Weights of a small transformer language model: MLP 192 quick GELU.
Each number is 128 + 24 x the weight over the matrix's rms, rounded and kept within 0 to 255. Layers, rows and columns count from 0.

# layer 7 MLP down, 64x192, rms 0.188, rows 0-27, columns 144-191
[[ 82 121 112 114 122 140 110 115 118 126 144 140  86  65 127 167 131 115 131 115 150 129 134 114 109 155 125 124 113 131 115 149 114 123 155 158 139 128 138 147 148 160 140 133 156 139 139 113]
 [141 150 136 137 202 146 114 106 106 144 133 137 126  89  72 106  84 126 137 129  95 170 165 108  90 126 104 101 138 123 152 112 138 152 116 150  97  82 109  70 106 145 129 161 114 141 143 135]
 [108 128 100 108  67 154  62 117 127 104 120 109 101 127 155  85 131 132  70 138 146 110 102 133 114 135 145 140 193 102 130 117 110 137 107 115 151 139 150 103  95  81 156 111  84 138 134 111]
 [115 132 193 121  76 125 120  95 109 167 150 113 192  94 151 135 146 135 116 130 161 115 113 102 107 109 115 151 135 136 124 153 143 141 131 105 115  90 116  85 135 126 135 118 108 115 101 126]
 [133 115 102 128 149 139 156 122 176 130 124 123 125 124 135 122 113  84 134 128 120 132 126  94 112 110 109 124 105 103 114 161  88 179 144 119 114 120  95 131 128 182 124  90  96 137 113 153]
 [136 118 176 108 121 125  92 147  95 120 133 104 139 169 149 163 129 109 108 130 125 166 116 152 151  89 104 103 159 113  92 118 141 166  45  79 161 118 146  97 126 141 151  87 191 172 106 132]
 [127 129 131 154 175 178 107 157  92  96 129  56 157 141  94 115 101 104 123 116 142 143 137 117 123 117 184 163 168 152 126 152  99 144 104 191 116 114 164 155 147 108 154 104 139 131 137 148]
 [100 124 126 119 134 171 132 130 142 139 133  68  99 125 114 126 120 134 100 138 125 160 158 135 122 127 128 103 139  98 183 130 152 140 139 154 161 124 151 144 147 132 169 134 124 113 120 146]
 [166 147 143 124 130 111 124 147 165 145 121 144  74 101 125 127 105  84 139  95 148 112 128  84 149 136 111 148 140 161 107 101 161 145 120 161  90  97 130 128 126 167 161  87 135 141 121 136]
 [137 108 135 163 126 150 136 163 136 117 152 155 164 116 147 103 159 126 115 118  92 122 157 148 136 116 134 137 109 159 133 126 167 129 152 131 116 152 140 128 140 139  90 136 126 141  96 128]
 [109 127 172 111 141  96 158 104 112 170 141 109  81 137 153 171 115 152 176 124 109 127 155 142 108 108 141 121 122  83 111 126 136 155 149 127 156 139 115 139 117 151 131 156 103 136 124 130]
 [115 102 112 152 145 151 137 158  91 123 153 133  97 180  89 125 126 132 121 121 131 140 138 158 132 161 128 145 143  86 129 127 127  97 117 129 126 127 103 127 135 122 100 113 151 138 183 111]
 [107 142  79  94 128 168 152 110 140 136 102 137 145 130 102  72 147 188 133 130 142 137 146 110 141 118 128 160 128 140 145 118 131 136 128  88  90 158 109 140 135  56  95 118 106 158 151  81]
 [110 104 167 110 138 119 130 130 149 128 138 122 139 106 115 146 131 115  93 173 119  98 155 122 138  94 106 159 128  82 136 142 124 106 140  95 117 152 105 143 103 118 112 153 131 128 100 135]
 [156 123  94 104  91 147 137 139 105 148 106 152  96 124 126 153 102 130 118 139 131 152 122 169 114 109 100 153 113 145 145  93 128 116 160 147 115 136 129 110 139 159  82 144 140 168 119 108]
 [125 154 111  92 153 136 156 113 137 110 141 142 102 108 106 121 104  99  78 112 111 112 112  99 130 130 100 167 128 137 132 112  82 135 150 140 135 140 127 126 113 145 112 135  74 115 120 161]
 [151 153 115  70 141 144 125 117 155  99 124 149 146 143 126 135 151 113 121 113  81 176 141 136 100 145  95 119 135 148 157 151 145 152  94 145 112 108 110 128 101 145 115 125 128  80 112 121]
 [113 103 121 121 117 118 125 133 125 130 130 161 148 147 116 165 150 132 155 167 182 125 122 155 137 157 154 137 156 168 111 156 151 155 133 133 137 115 143 101  89 131 119 157 163 128  82 164]
 [136 106 117 167 118 115  94 110 113  89  98 140 130 132 122  67 127 139  98 106 141 184 164 126 149 105 116 150 135 117 127 121 150 143  66  99 104 150 110 120  92 121 131 173 144 120 156 112]
 [132 170 141  86 124 138 127  98 185 155 143 138 141 166 130  76 136 150 162 170 140  73 107 160 103  79 122 139 125  86 130 119 165  98 113 155 122 131 165 134 135 157 136  97 118  98 155 151]
 [179  96 159 178 124 100  86  98 170 163 129 125 105 113 133  79  73 136 114 147 121 173 105 149 125 139 104 108  99 140 112 155 103 111 138 111 131  71 135 146 129  76 171 139 165 121 142 127]
 [158 156 120 152 117 115 111 125 143 111 127 138 131 115 186 138 108 124  85 100 123 121  76 106 179 102 127  82 179 151 131 130 138 134 132 129  86 154 130  97 120  91 120 113 154 100 101 188]
 [ 47  98 132 150 151 112 107  98 128 111 135 109 115 156 110  99 125 138 184 129 123 145 139  96 145 123 145 141 138 151 175 156 136 129 166 107 100 139 146  98 143  80 134  97  79 136 175 139]
 [125 160  96  92 166 142 159 122 129 152 112 107 125 149 101 117  99 139 120 103 125  81 126 124 114 108 110 144  98 159 144 115 117 116 100  99 133 138  97 141  78 149 129 139 149 155 129 123]
 [107 145 148 119 129  86 166  95 116 200  89  51  89 161 125 170  66 151 104 109 125 115 167 111 141  74 141 162 117 179 146 157 130 137 136 184 237 132  91 144 158 124 158 119  93 120 172 157]
 [100 155 132 122 121 150 139 141 134 103 143 111 101 134 143 108 136 136 131 125 134 156 130  88 153  99 143  84 158 113 136 112 142 117 145 119 112 151 116 157 101 101 107 124 125 115 114  91]
 [132 150  92 177 125 147 158 150 132 119 209 147 150 114 116 135 195  91  70 114 142 151  95 168 125 124 157 108 157 122 112 113 116 138 138 119 154 161  40 108 135 130 131 147 132 136  91 116]
 [113  97  87 129 137 136 120 151 121 124  87 124 106  60  77 128 133 159 137 108 160 127  98 129 116 131 168 126 118 136 101 137 147 100  87 134  92 154 103  91 139 157 131 146 162 125  91 137]]